Each number is 500 + 25 x the weight over the matrix's rms, rounded and kept within 0 to 999. Layers, rows and columns count from 0. Numbers have three digits each.

# v: layer 16 attention value, 32x224, rms 0.0641, rows 21-31, columns 0-55
# o: layer 16 attention output (transposed), 224x224, rms 0.0426, rows 21-31,53-63,85-95,117-127,149-159,181-191,213-223, columns 0-55
# gate: layer 16 MLP gate, 576x224, rms 0.0581, rows 0-45, columns 0-55
# up: layer 16 MLP up, 576x224, rms 0.0575, rows 0-45, columns 0-55
# down: layer 16 MLP down (transposed), 576x224, rms 0.0564, rows 0-44, columns 0-55
v21:475501522543514476552526541504508487508472511537517468511494512466460509484472506482507512476515531506480515491532524515478460528459497508495525529508531518492518515519
o21:478471467465484483446509448500494462519551481473504518479511484506505498556483527474487480536543483519507501471500479535487518476521533497527500519509454475513519506463
o53:490435501507477539520544512536450509509516491493507495514536502505504490527494488494506513501491516482524490486496493461517530509549489471545478512511520484498504488479
o85:536526525498509520471505482487512479509485547524509506473484470471506490540517478527476538458531460514541494520496520515503480544493520514483497464535497464517457519497
o117:502513495486491507511496486478494514516483530525483497535484462477494468484502497498504530493513467502543512506488542490469493528490528467481494507527489482517449510467
o149:470492455500504513465483489525471490510506504510493537509503494475445454496519495463507501541507491497506524497511454469497516497488530511511472477500525482517456501493
o181:482487480464499467457491472508481472513516529485504501497493478506487471528499504478519479506500494509520497485492488505491487512523532505530505539498455457497471462478
o213:462509471502480462458497476481485480504482537516478508514479460482474484531506506453504507496528459497540517506505471505501464508486495495525504478523484455483457499487
v22:510532442529476533532481509499508509459511460484493514532544549514499552475497511459490447481534504480491518526519522504502495491531441507498530464510448480540465511518
o22:535460505494484510516490524520512527475497506546451525515451483496499478500541477515506445494500514480535526480481463478472463538464480525491490535469543505510486478530
o54:518539568516471545463474485476517521535474505502482485498511501478487520537482464509478470486502495490498485447533512541507496507466512539478511511480517511464462490522
o86:498452454549470470518507495524500512479541476486499494505492528533518505484504489489543490524494523460496507462478470472474536488494506501477469539471511535506511481507
o118:490507437573532529512425484531492498493541471536500489534540549516528497481492540508498517509514541497491492492534493510523501500553465486492476454520483552514485497534
o150:492514485506524511502473489521527520503477507518457489497496508467520505482556492492464505491520474519511524484512527503486469526494515524488478529511478521511529517531
o182:496498494541498518537498486513501522502457502518441496496472520477512478516529501461453507506538502476509544456510505519512509519470511534489465498506529534526507532488
o214:503492461540492523519463457531487491473484477509451468494481523536502491503525536469474511522516501487496522441504476470525514498495527526492461498508488567557533502525
v23:496485510491505481499535517519456521444501528484493483536493479551456561511497553511489495466508533531448524479540498493525465535516525456528499490480478507495475514523
o23:488472499519481491513486504496454505540529447490495521525477495523529495485488474481544537503483536496504476567499540478480493497501451480539491486498517532449496513488
o55:506527494514514495513492453520539489498502471524482519482492487496513463497505541487510488505488515483545504558495532467513527476529477497499481456494472464542527495522
o87:515466512531495441514475542514465523520545471480485528484521514472504473505454451476510494516513541564473503499461505486492491547501463514547548540478516503438514528509
o119:484454503462508496508538477489499495478490482482525541476502497487493506511520455496455540507499486571471562466533531477550457506497479509533528507453516524463495516499
o151:485517515524471482501450497508460530495522483454491492507467501528522483479490454427552525464523502483484462516493519465530481528503521514528510498493552492473444547486
o183:484520500486475505513483480509472526497529476496501503482500505501501477476506468465540513491487504472510491522481532506488514500511479509506496490501522496452492522502
o215:471488486494456496487494521505482561510492478464512538515490519510501512463490452468529530497492508527471498494504525528524486529488501516534508491480539510425468527505
v24:481522524480529484495497524503510491502511477484518531476517523502529538519514499497516491465488522486523503477465507532481542558527475488488516454499499503486492479521
o24:496483497538484481450540523476519511540508490489514479467523443464477521506491506478440521533523529520469516478534508512497539463525515487483474528502472483533509454503
o56:479534541482481500548445565522434519529454540471525517509490514517487503480490468486506464494542513522491492523515495492491488486480534550472506543514539529535485469485
o88:555486530512490475497522492517493504525497515531536475547492468483506478493519505524501520460527469516533496552505559488512473489465511534505479474521499521524504515531
o120:537438516508549507488512460538563479506516522500497491531478508492559482511477511541538520491488421466492485478478486530458494503476501544465492480478460532522501463492
o152:495518472504520459492490518520506503494528525508503462464504498470512529526525493462475503495494487497482497509487520509506494498490521474470498537487474468513513533521
o184:490555500535519463492488536508536521498477527497494479477513471489519510485507503495436513518501522546494540468512508483522521505480513475519496540494480500562501501488
o216:500506504513508459479500525517540488511523520477525496442477501469482550509526524496475525515485490532490487487515512543508521486495501509453479477484487461556490507521
v25:509487488530500510488490503488487529498523536542504505515529490521529493554493519508488517512495491482504513518522499506492489503500515556491489496513494494497520502521
o25:509497538438522527487495462461499526517525496498503500528518531526517499502514476531529476503512488480503487510491545518483501526520508509527506478495537508504518511475
o57:527512501449484529496582495511524552498490482522491490461511481455508487499509493514475507509473481485459514497473521483465520489535474460542466527483477491458468512450
o89:475504500492485521487513467467503487485495470499482483469479498505493497502498452472522477495487527464474475491518479510539510495529531471504509520468506496485482467489
o121:473492444486467538480453546500419476505506519568498491516472535541478497507511439473555496488474538492534472504528480503554516468506509511532494503509537501450456488467
o153:474458521470512550494526501477465501504503502527515483523501487534479488460506467506535502519487511494468483511510532497489511478498499510497519485485528507483512486504
o185:512448499432501524507498462490477489502540505523493486524487510539508485519510483514538459521495491507502472528490509513471489481518521511512506466502551498475507506514
o217:491485471462496549495480509494455523507496529556492479542500494566491462497489477497516482486492493479497488510472518479471517495520502497524494515505542531479482498500
v26:516480509463535505520485534535492488498470517541530547514471493517482495526505494485521470490464539506551512520523489480499462511538481459506511462496546512482499491511
o26:495478476512490490478552450481456462531520469517526446491508466466511515481523497475481519480533507533489491535568511526504516469533513529537476495515481497480527437518
o58:500518531478463517517503520502498539489461523474486468477482471516562475478482469539466473505498490525509542536487517543477498489482450513552513527495491519507501472481
o90:506487476517472467499538507505490497484501487530525525511534495459499516512503513494506496494519515543478487497507504547511513440487516526571497541481497504472512484531
o122:518531479513531504473509509531538468518458550486487539501518507451487518502528505503528459485518464491501517489490488509520517457506502495589500486468504496468488448499
o154:510517478505511481470517472527511485449496520507512453508515476497480512529504514446496487465496509527515484539553521486543506468517522511554488518516474467483488499492
o186:501510464497495528473534496497485502512524498496546483495510512510503552497517483512489486458516533525469460523541517510515503497502505559527525495516518488455525468510
o218:480497489485501473456522543516486531504503543501538499509515501476508530493503491482505491466505532559468459493561531516560481476499517532524520495483537489461466498508
v27:511490468494460521466498530580484458514534530482513504497482491497504564543485471546521457463482526491494511491535496488480529519514463464489546520489524541511498505493
o27:469528510495512464491477492541476449486450511526474462525476452471507470452513505449485536505496500493540516509503488465488483504515538510480463506527480521434505517493
o59:529540517483479534475505531430493496490468534507494471480497513477483522499510527531459519509511464499504455517516498562476490502433540529450490500499545516487471518499
o91:467488500450485457495532537512512535502497475494473561503508509492481505469436522518530526548472490539460503436474501523469471472521525493518507533461508513490521492489
o123:491462488462507505540538507528518496526537507526492543469530525477498536497462478552540504531441500517491492459465509541490497467534529494548460519481481507491524543449
o155:487469496506457487512505466534482479506515517519498524451468465513500528489488519543499560490500478531507546466515491493463486499514485497546499484520494526474482510495
o187:487498496535473507494522525525494474481494475504519527494465492496515491485475484490491522484510491552503533501519485502545516503479477484502502499521480530431477522483
o219:524460494497480500498517511547517481499519470522489547477489496498496538473471478552529495531500513544480520443483481520493491479501469500522477533479510513443507534490
v28:523546516510524522547500519486448506493493500469550533522484514454469509503518471514454484496451493499531481493544501498485493503538535506499534515507474498498500524514
o28:518456466487487518525536498462539518522536518548521489495512504518512511534522524499472512524512516527483453458479529499496522493498491522508484489466507479519512500471
o60:477478472516486512485487494461551515531547508491510493502490504522513498540503493485527495533488497499460488466483510506515542515482483532531475481457458508478485489507
o92:522451518466479500546519490468506498500498503536495496476491493500510502512520528495479507497543488536516493534495497491531496506483477535484479487517524475502479475500
o124:499598527531507486540550480536482517530446494500467503476518489468468460544488523487513515504529540487543514493536533483546515514505500485427475523539485457543465541477
o156:514495481464484492530550500504509536531480489513460554469471486500508515520500470520488488558505504540510510488505505476509487516523429534477493506483467509499500481484
o188:494497513466519492528541513467506509549561523520505502470492507510492520521510494506475525537499509555445468476499538497508519512499465542499504490493504509478507486481
o220:522505550455528489503553498448520493546533509528496531478491488482488536510492462518513522515484525521487478511510525488533494533510455541474486467477438476505496496475
v29:486491525502485476471487489484512532471503503498498499480513551538526519535512517527506529466516492505509510499522523480495495487491504494506502491525512506488498496472
o29:510522484510501475498497511477513509503498485469507548505476481484508507493515513518508479489503474495498508537491490494529514505484482502561497493518502479500487506476
o61:540522459500510490505501507509504494479531509498506500510490494500482464487518499521543508470511485534469527557472463524485510496498518489543494463536496513479499492470
o93:520534491482501516465518513490506504508487479491496522489524483496489511504527467513489473522494520502470511454453483525498505498520535520566524518507452505484505509477
o125:483478501445502476525497510500509516505537494473519471506503499516535511503523473506505511498489513511469488506489517534501520504491542535593532552464494550460536497474
o157:484488480519498448534495532488501493500512498473521495496454502519524508495527518500515520481514516507501491507470482481488516487487519505564536506475529501483480520493
o189:502521472494508469493506499506509504476512496469524518505491483492494524493535501486498517488509477548494481520482491488495510502518486477542507510488470458498495487503
o221:516510456461505463501507512495490502471458509480543515499516510509523479491516499503487505473505521508502505515473500487514505520478512473584510529505537475463479504469
v30:461533466511472504475487491499515467541467465492462459482466469481475515488485509496534514519553529516446466469498475505540474515485460463508473494504506514525467510441
o30:492518530486477508511472486566447482447548523461482526492492525501479474519450522515565471513491482500502529488505483518488530481489517517487500506511463486480529526477
o62:481464543511511509510516499514444464511532512508530496514526560516434512528486506538491511541530514516488494487529529471539511479515487520489499502474511503526538491484
o94:525543487475517498482482505525506506528483533507506470506496494478504499489484522494493502502496477492541537474477527478473469533493517516470496471492505440496523543490
o126:501531478517489537489511467455505510496504469526520473503500504450478492512479504477486472547519533531503503554480503498487461480499500465467480497527464445516509512515
o158:504545510506456501467466483523468506497500506450493508516468513432492475528457524484553492496506478493521516479508450496478510481487511497511488518507466481470514481486
o190:507515520504488478493462475539491475473510503459508491485472516465473453533498532477571478510520470453537532486510444508486474482479541473508494527498487479513509506466
o222:479534513501464478491481451518485482485493493456507466491468492455489493510482542465493519533516444476537533531487458488483476465478534460545506501539453503506527489476
v31:538483480528489494504457570516520467459486526576526491529481544481461470514462473475494489437468548498486526526472496492494469499490502515500494520487558528491487501488
o31:512503472485497456488537445514455466506518519469490539504498541488462521491532465507523473498536483523502477497497462517512484501515481512555479530517496448507505501520
o63:533483511493512509479551527486491488528508497529480476482540485484517484506507470542497505519519471529494496468515460497496487499507500473523485526502503492456548504474
o95:515516506502483504493478474498517496536501510501440490500457486538447520508519518516507505499467461498504496497532478533511493478455480535495517476478486484487507518475
o127:510476500509512459453462556485475539489490502555478494523493516502488466532431524498546455491462541484493530519462494506507490487476483491561513524530507465506489482494
o159:493488476486498502489522460507513478485517499519496539478474527504462500461531508509508451495501480525488506500546456516501495479520471517525494470504489510482513484529
o191:507451449453491460499519422528471480502515523489502528518463508489476501493545474473542478508535500518516493499502497539488485507528478534540528516529498492493501471501
o223:484462449502492460487504469484500469461514498543474487537483475523498478491494497485512490481528503473515531518487493473475480522514469525603495530542507527479502485489
gate0:521477495513487461467454495491456480496491463486523526524539559507496512526497460491506514441541502502471516529474520524560436520537559542507442474481490517489523486495
up0:484498504493457498538476473435493512511519469515492484495479516548500452511442461529543526497495468534469507527490536491480498537516479523477498465465507486461501541510
down0:538503490525510516489521515510508522492500487512495511518499500477514482464496471559468495540493508450527472488494462462489481471525520523460479519510499494536482558521
gate1:504513507503504513488522477533549499478486485508497521443513467478475550465506512469534551498500471549475499523470488510477495538530499511509512460532487479491512524496
up1:500562483468526464519530522516524484496514502521488531526513464457455542508509492487550506504532494552480501515520485483487514552518491460510498505483521523512504492497
down1:467474507544496518495528513508480493518482461477499500533488533532530499514509487473514465496509509487499529471491520516492474454500527552464500531505480480506486540528
gate2:512486497510498506528503504543499486481538462502480454517502497475471477465484521479542490501505488488506510502475487477538504528476494521512493508486552534441465512506
up2:512510489504493500486510483511496454489543467525477487450481525471496526499445544529504496475493518531511452535536514527484529546473546543527515511445515522503496467440
down2:492528464502486514494540464491490496522508534527496470468482468488480503491483518476512469532500505427496511539505483496537521491521511519440484521504472543501505550485
gate3:550464441471509541460483496518485529532489518446493493480520513533469455490462485498509433528466499516404487508538492546499495506541472530511496461527476513502489493495
up3:529493495518497490516521481499509474499544499520498519506553500532542499496522553511504511532509502493512509470494497505519507464510498493479506505509501475489524533513
down3:501510528512521498501502488508516509542469510506517443491454477473503458525452496496544474487525497555483500526520495529487450523497526514434479518501476512525445484505
gate4:545472519529485495503504497549546523539565449463474482541494496546526535473492508542516472481524461509482482493494471490478538478509494539498500495510458511522509467532
up4:476447482488494500502506560484478505496469545519494489443496516472526450497481518441479460525503487508535526490465507488548517480484474510505511472516506501460488539492
down4:553501462520476506501493531504521497467485502456475491525491496523513503473527484534485473503466472508476536501510484497467502468514489514600516507502480513490521456536
gate5:497536501545513442485505505512493495465548460500525510536504506510487516511494536470504468494491526491533520574529501491525488514491493502484476495488487524528540471511
up5:482512461465490484538489522533475499533486540483494512502533520506554507506502457490512522537476487470496511437464493522507506496537466478510512517477495497501479508473
down5:486511494535486444504479495508459533475503464511511486530496489490523517510486537479511473482496514470495507495477531507520520496522500514535496494466499503480509523498
gate6:531509523467516514521459456531494516456491527541553506495494478502455492483554482545481493530498486501494499513520478455510492511519462512551523485486521467495492479512
up6:503500528499506489468510475544527540501538509477480504477440522494518519476508505490497524529506501508503476480472529500562495498497490529479497500445540516509479547509
down6:500520502504488535519417530496519483543534520510512509448510511520506481476476530496537487513491536508523511467498482463487480536467507480496474498500515514539523469468
gate7:491516489510499491471486516484533497502513525496491528487552463502457466540490517468505452437480525515525495506480521495499456506524462508493504505490486474496505495448
up7:490507462501526498540495513534506506489510501469504451519496499532506514484488472480504513558500517510452539507540509541469486491506501496493474470545537519514475538537
down7:475467505502531474479476483480493531475489520498483506484528474530482509477533484458490463467502488523513469550441535486533464500510506538541551505486489488490514493458
gate8:491497459492484536518486524490527463460535506492500480504525502523502497501540540501459545555548452488450481495485453516506492491509524500511519498494508487535533508484
up8:470493514538496484489508485505507472527469537509485512489528511485501520485531481498507512467449487505482507487514510523470463516494535513501516477538523519499527495533
down8:485515497498523464485530522518479535537498558477523507518524520493458523545474483511518478487499507542514547464476486535517525505460497470581512456500495515478537453550
gate9:525517516530500488539454502539500489438467479474517486503458543562505472496451525525489491551499487498558534568517503489519458484485485501521495499466493527525484460552
up9:510470503452488525495480512483503529508493505530521505472492509475501479493487510459489473488527491501539454484507500539553475555551527476484475451498516497461516480489
down9:487428486472483500478547520490481528486512513523518537519465521522516491528481521485509446459472519550480488487496542496519514550535502488434505487454469506484504488482
gate10:468515540535504465458478467483485478482525474543515473522488516523480508515519519486537507470485522522494510484485481523484545500538520512505489493533509519516487474479
up10:485482493507528519505496522484491498466460527522479519477508469522470464503478486494491516520527496500503531473549534525491475535498500495490483504545487530521510471510
down10:457528504534468459498481509477515490506511518497509457524532490516476507444503496505502505520496455513526518521527530497506519495505486508485466518478509548508482515443
gate11:482545520519567446504503515474497471465482536508515477547474513520492491461483509493539476493486569496452534497499498556523500528468521487520466492505507495442517494477
up11:508487498513578451525506530560492503459484460484465430547469539496486518478493494493455524507514488476506492487497494455528481498424552537515529446473529517536513507504
down11:523492509526488481511531564525543496518517500481461501569515494499491451508452489501527496504523499474501494518535471477501440490470529487469460512490491444500502534488
gate12:514501485510505497497491488489562523486446485523486486536497503521447488507520503478508538552526503508444521516510467473510518549485538546520552506517516502516496489551
up12:487500473469526541524518498531531521514510500488494459486476508505522508496526512555478559469471469479486509545509487487531479448444481502506526490523475499510488519485
down12:518499509493529485465556476438494519505499471479466505505478474458509557509519521479512508508497499473504517496513510483503502544530531526402488513461490535520503535532
gate13:570491488500523502488540527482529466531483484503482473465499519503520508479493488499498522528460536480515513496485493491529469468481511490511518452504494495483554491511
up13:528512483486521517517514484501472529488478485462485504499523469462473517479524527503478489514513477502479536497466457484487490494553491484496515500480507483518472492464
down13:484480510513492500521534489515501478483433574481491513470525513467440507476471494488491507521506523485488472543481502483557525513497502494543549470513537491504552476545
gate14:455507489521501519497517520481544508462541512500528505503501488473499505521523448477513493451519503499455506515455480521478502537522470544486526513501516488492528518498
up14:517528506496479478509483470515467475520450488467521482491485495530473516423546512490492497512504499512520506505548519476477489503491522478496484467521487498486471495497
down14:516507492536517469527479519502513505480498488495494492518492511499471473483526481522483477495510476585496502447495482520464497487520457499666500483524495504498494452470
gate15:491508485518491498528480493507530465421526507461550553506501467534516501508521483496466481521494511493476504506532474510514486545537515496495509524510500534507499484529
up15:504533519505499528480485460503514472466462516452520521512501477517519460521506443516480495461522519513491517485500498488482494508569511472508495500505505507508488477486
down15:501475518506521539483536481482483497537472519522482492487497511471504461496504495508507499468522536455486465426464499487471474464542522497430454474511504496481495490471
gate16:522520485512532500513511511457523502501557475482490482525458485476512477487542513436497536528502472493511564517450500555491474511474478521510537474466483538506513503542
up16:529471514499495489503497494541542552541508498512514488485494543512521476551488516421516528466507494508478522505476517474502499512513503494505507496453492536490486509484
down16:519489518516484520510526470520484545534492513510530474480542500510505486513543466509452491509475467501546485537529505484498532509532488488526472482567493487452517468495
gate17:541539486508477534472498513528475519520491480518488478502464493525520502483488469469526528518442499521483483512503521479535518488522480543507487502521470533439475495490
up17:528452473530508555445483515527463507516487509508463500449459496518515515465491483474524553486473516499541482506568541458512481516495494474490454493502485485494464496502
down17:493457490533525493479501517498517466475514498490503503502518521472493522529528479511474503496519528471517504491458479489465474523460526437471495495450563502541493488499
gate18:509493484530483498503494494445489476440501482529461526509502512484517500463478503480511554486505479542451514521547516522510478492476495485530493492509484546477495463495
up18:471460505497495460519527493505509459512492502504479497492517490482485456488493489483518516524523457540508510498483505495571494506514491474535526525557500494427494522481
down18:505518474490511469513483486490502473489477532501487516470483491516492496507501517490502512485473477431495472508509510492431501540495459500417525517454463457513504494518
gate19:492472531498479528506532504561539489468502531473474513536484516551493495497556494514531485525480489506522560472535502474493497494494542514501504485518533513448502486485
up19:501500482486486516527492477443494499461469496505489515462504478536545444472501507482516563477531479467468515492499482542515500509480495508510527496472524485483492507485
down19:463539549488510503556518507499526473473526529478481508473546464516486456482523482500505515477537460514452505528501470520508516521531510527564537522488521506469473498491
gate20:523514482506487481501519515514512509454545492488509483518480461530475492484536438510518514506488505493471500507467472532487467541509514549513471476545492505461524512516
up20:503494556503475465437511490501495502507521494511518531522519478480506514529474502467483461437460506512482525513508494545510516515489485514490487501448499514542490509533
down20:504503516463491507480545521503500484512497460489512543541525472528491522537489436493490475484475474467480511524455491534469472486534516531441503497512445523492545524541
gate21:502544499524521513518493501494523466535516482450513473527528507504514498502470470495497460503492477515508543504481489505484507497457514518516507516478480483533476512487
up21:521484522448506477491493512492490479495489550466509494478482515499551478533509473528445478450491529514533516503499500481516517520514477530480497472515488486494469484510
down21:471512512510521484526493491476487510536504517435532551527528506547496502504507526522551501512502523535522487472508504502462511481509517522541507485544487489480531447525
gate22:520482472505498485502489499474524526472516513498538476492488504526509516511505523507513534461523491470502511493480494504462493499465485496496492510463511508505489519508
up22:571505478489484516476543459504471477532461520521460462493525478478477458491516479507529559502540503494485474508525481477485457511479489524513533503487528463510486475481
down22:496462505475500512511485494513498491514461484473467486529559514524476529468499485532546509529535492539537539492470469512536477500552437471494512461504499528470483499469
gate23:494472559525521545466444480495489521540500499491548464480493499530534533529489511517508461494480470514483489467514459481497458543491484514480508510477438475485498460475
up23:500577538550514493510473539469511512478507505485534457520544485497464530545499490517479496490493496506451504496480475479520508545507452512514501489468478492523503484522
down23:495474529484539500470506505502469539513500495524501454510486498501531510469478530522503507513492512487549487472498519494484469477471478496456453508527475508481519488451
gate24:511513491487507512493470532542528489536466492524506550474505516513498494466472421495528494424531471484437485535550520505503459491517491483533454515564477486530501529496
up24:488509537514508513465486501473502504503516517455521496544540524528507532494524533483512498492488514507502497492497472494521518519463523515527516474505455523468520479450
down24:500524510505491486506465453532489504462492494480494541517468496512496467489527494471488527482547511500479480533483478508496474520523462481544519507497490518505522478510
gate25:494487485471540479507495524479477515438523506513505522534509509479517509542479495484507481491522505509479553473540493467525516526539485467501474496522506522485551501522
up25:491544512512524524499489520481538515514504495483518517475527490513522546481515522500499474539495495520492504503554462519480522509444515485517491510502519487504473527474
down25:457451480508514499509478448468470461479511501512487519536476500523480490475473509491530526525486471532535516487507496516466475532495513470523482507518504501473536518545
gate26:478457481515531550523511471479487536504526508565486520517502470502528527514480451507495492501503467494513493512485520511508468495502504497469502510521503488481483506504
up26:511485527484506488487487482494513488469538478513515478511453521506502463539476488489501503483472457494499527497486513485479516504526478516495492466490508514476490504464
down26:546489516490509496519481527510446507521507493472435510491485451477497535484514489533510500485541538475446489465480501542493508464521516489478458512517498488506475531504
gate27:519447517493535518491489521450503500494527495517476488483485501484520520502508480496548437511484528507481520511477544512522498512501492494521514514509491488483549469505
up27:495523503532505530484456497538526518479507475487529520483442513499477547531528503495513480525489475540519479557483510487499537499506464467516535510535494480526496511494
down27:494473471512515493505470529471486484518485511509505494472514509484505497476529507486537517456500503484482524494488540482469497521502500471451505522495492525468502548475
gate28:535528497525542540517475516528513545482439495453519484526493526515482484551488484497464502519499492518496509536515480506538530529499497482512495484477516523502519465525
up28:511485515540493490528521496445528478511480539543532535493438487509485509537485554496473517504473516505518507461496478483497489499481525483484489491473482511498559488479
down28:485452517453496506487487486503544477511498536493552494513476500508503484486501509545531502448519498463458490500488514525475497484508482515491479498514500521471482518522
gate29:510532443536511504486530509495555507490514487501511524519497504481497532468534494463458491521484499460512490527497506511480507523506503500481480510513486504523517542510
up29:487465495460473485506471498512487551491505491511474477459496511483513470522484445543490504474493502551521509458521482490535541502496450476501532472512476491467458485479
down29:518516545486503491485484528502510505470510504467478489508511505481487525509522489489496514483475483587516513506486510513516486491500516481662486494515496499514515378483
gate30:528507504486485478505541452502486469508504500482474503506464489480507512474511502518498560483475486493499474537532499489468469534527479522485506504492498500458525523472
up30:509541470488518537508486506496525485471522494505513511479519475518501497521491467505530493490487504472491496479529445503511506496455489497510488533452510516499490522490
down30:495453546504525473496501494510487503512515499488494510531513521503487521485481483484509522492553507510510503508528542531484527467486473483477507499511489490466521484548
gate31:537486475497499503444446472494508472495483463533467490523500495499495519514545498494509448522520460505490516504511521447512503540494469483528515521497549540479506498486
up31:465497478466502486472433520440501481485525478508512510580506467517523485468514514473525461488492494525492536484487526495496451513531497502506467528500455572495489490484
down31:559519489458461513501490514495497435483486530499451478519471493511501495506449464434436507488492549511479501480469498526499476493494466495404476529497445514500477519471
gate32:484471519484520496511541510524527449520566475482503522501528509507501490486487545515483516484514453481532560497474484487487494549495472537517494498482473515465469529500
up32:460497552528508507539450488467512506484472517461488514473514536514492537438452493482523483500460548516530485536486496487461499512478485479496489508491499456539502516539
down32:507468526485520460482519490500487513462528523523532492514495570516505513493517526478517449505480451547496546465543489514504526495501528459580508535449535533495457508517
gate33:502468534511527513500475472459515496505485483500522487502494513541516517510438465439497493504467448517498474505493471525527440514508507539486497469482435581432521505511
up33:517534504484570492460529500537474526514495513547490478508516480479522540492493467508511473445520545494461480499514458496467466540485495470531525510540524494524503518512
down33:519495502473481478514477533484491475476526523475508495530455482519452497514517471514516530527546495489464531498471556551503490509532531499509517520484511494460462518474
gate34:502518503497477414487469499524499519502551528505497510545528485504527512514468483489504501476489522524460505526497523516506503497532529533534474503498536531516508509506
up34:500478486515482540490504511514508533508462475540533439526511509531530465575506473462481443525469498514510526479548458500501488507500497539516480450500511462467558504519
down34:513522503527523489487540485536521520506502519517502503491503496494471472507467505453488471489487504513528516475473532551498471470537462476484537496540498480475501517452
gate35:488554506510523503531527460467481494485505469515533519459492538478420479499506508519483504554504447480497502536520523516550490561481515548530541491511493491529518492509
up35:544510514518491519466563517490482515486482482505532492482428472518474501518459523543530532514494505513494442563529488481498493462519489520505496514509504501499457484509
down35:538448517509450519483532508461526499469507502495501489490476475544521531523476493487477472506519521506511471496509502491453504452540476470456478485474543492458428530493
gate36:469481501516528514521476494505502468471499525502510529510505508544475524482464459473484495509518458482513518509486496520572466510516472522505475452531472515479483468505
up36:527483466506466499461455504516510525467520549512464481530443519504547534548457485463464502491525532490535488479509507476540525518510473446495459480502465472504494527492
down36:453504504498466476489479485529498505465541488483500456509511548522493463529469487496516489467485452571548548513569521483534502523506498517488502503483506547485494490470
gate37:510468449509510511529488501476465474503568503472537526540505583459497453539522506523447495495479511495499505500488477488488546519528525514495476444519526507490504510445
up37:480514484485497528498557491484490509507480523483456513491488493480528528471489510483535507490499479487502512459504509519472492494475498511488506531515508497498529491440
down37:486448501487514482480494497502505482470484478475516506497523504520545450485498511507494509484511518492510548501484487483533496499494490511540506485470566517491494476514
gate38:472494515517481512470511497526522510529515512498545543530520480502519533507500441528496486522487496509459517544523553493513499501489478508514520520529505512484515499522
up38:527505452494488476515455492574539490480520462481490490453494486493479518513501519550504484521508451496548482485461497526487529477527496526501488492452437535490444534507
down38:530528474537482519484516505525501488489502488468483513498499465507494487485485494536507503533495466498506479481455517493479510498514502505556486494477447535515459521498
gate39:469511491512477475549539484489531495519543491505505517500489507485484512484446484491543514489528493517506506526480477499517517558482468495518492500491516490475539501479
up39:476488499490477513472523513510498445577516489553488486493508528488470519504475470452511550469500520522541510472514516506506527484497469495496508524450484507476541512455
down39:488506493499495463433503481507487521517474524523514481461545538554476488507532487470474449485463526505464498452514518495465518508550482517477531546478494476546477535502
gate40:538489471526497463532524483486542484488515518497505513497500513486536474522453486504506489488428522484520501530506521479507522484542494500504471499492515515485521525514
up40:534492462497496490540479510506492520509531499494480526491477469508472497475530501499554493486529527538482497504481481528519522529520466486517485458560545519467520499543
down40:481486481482516472511518508479559452486534491488495506497452477487527514544496506489454505479522521531539477516515516457506492514501495510505516463448513499514455502495
gate41:524492472483506544462528504520485512453525514499517500516490499496503516522493497489480550466548463499507512491479510531533498541533508519524480531543492488500550525499
up41:473492520496475505514495444499506529533522480468456515498504520494517515466495497503451493531501500559524504517542519502512485480528511513495480466524492513481479506452
down41:516473486509517496519473533511511463432509498502494473540500490488466493483517499505487523473480489474545521507517479516488493503499478532522508518535499468486504510523
gate42:537510471509487482533515492530512505497545507516534502524459499535508504481514506521558564507510526500479509487505473478483499477500496526514501480516475460471556502520
up42:489457488503511420467502512494493504513524500525540502467488505436458488499513463509489487494494584525508506500475487514490492516577490483494517523540500509470479480578
down42:535475438554520500497547472546528524508551518499459509556463491501468494504488479484531554521536489501466508496454535491531499511507463536484518493466485418490553557496
gate43:476484479531501478499553522506515493523510509491482491508508481522536463525500494545508483506520528496471536492493467500486530542509486512502479501485505502518494503500
up43:450576490478485502514541551491543518544494536493490477495518521499509516486502511518494451495515501497475495521474440508531555507520499465507447544519485513502524501493
down43:482471462508522518453485492459530492537442500466517481494491521536541479502525520484548516530454516517494513475530537486497486528515511541492505577446509500491503469499
gate44:538529515507509511463498449459532470497471485530498495519504460550465515469515501471494530522532498484492550553516433505480512491497509522485531496474511480478534470532
up44:491521521484457515518459455490482537503509465477505490458486516521509517497516507500504520545428526501497479522437517515539519468505524500498495505520457543445479500494
down44:514508506508480518482529459483475514448495495471493492505453537488475489506535498424517539502495481496534471549526486484499477521531551474474508484475499510495465488494
gate45:531488507507526524549458489505534489529480460497498451507495503515500488494559502495495488489527480501472524547521529532497515525453456487522499465528516500531517486492
up45:534543502501524467510477495495512482485466507507486461504479522502472485526557536506495518462514504491557475484456502499506508491468461503518564534459538517498541486512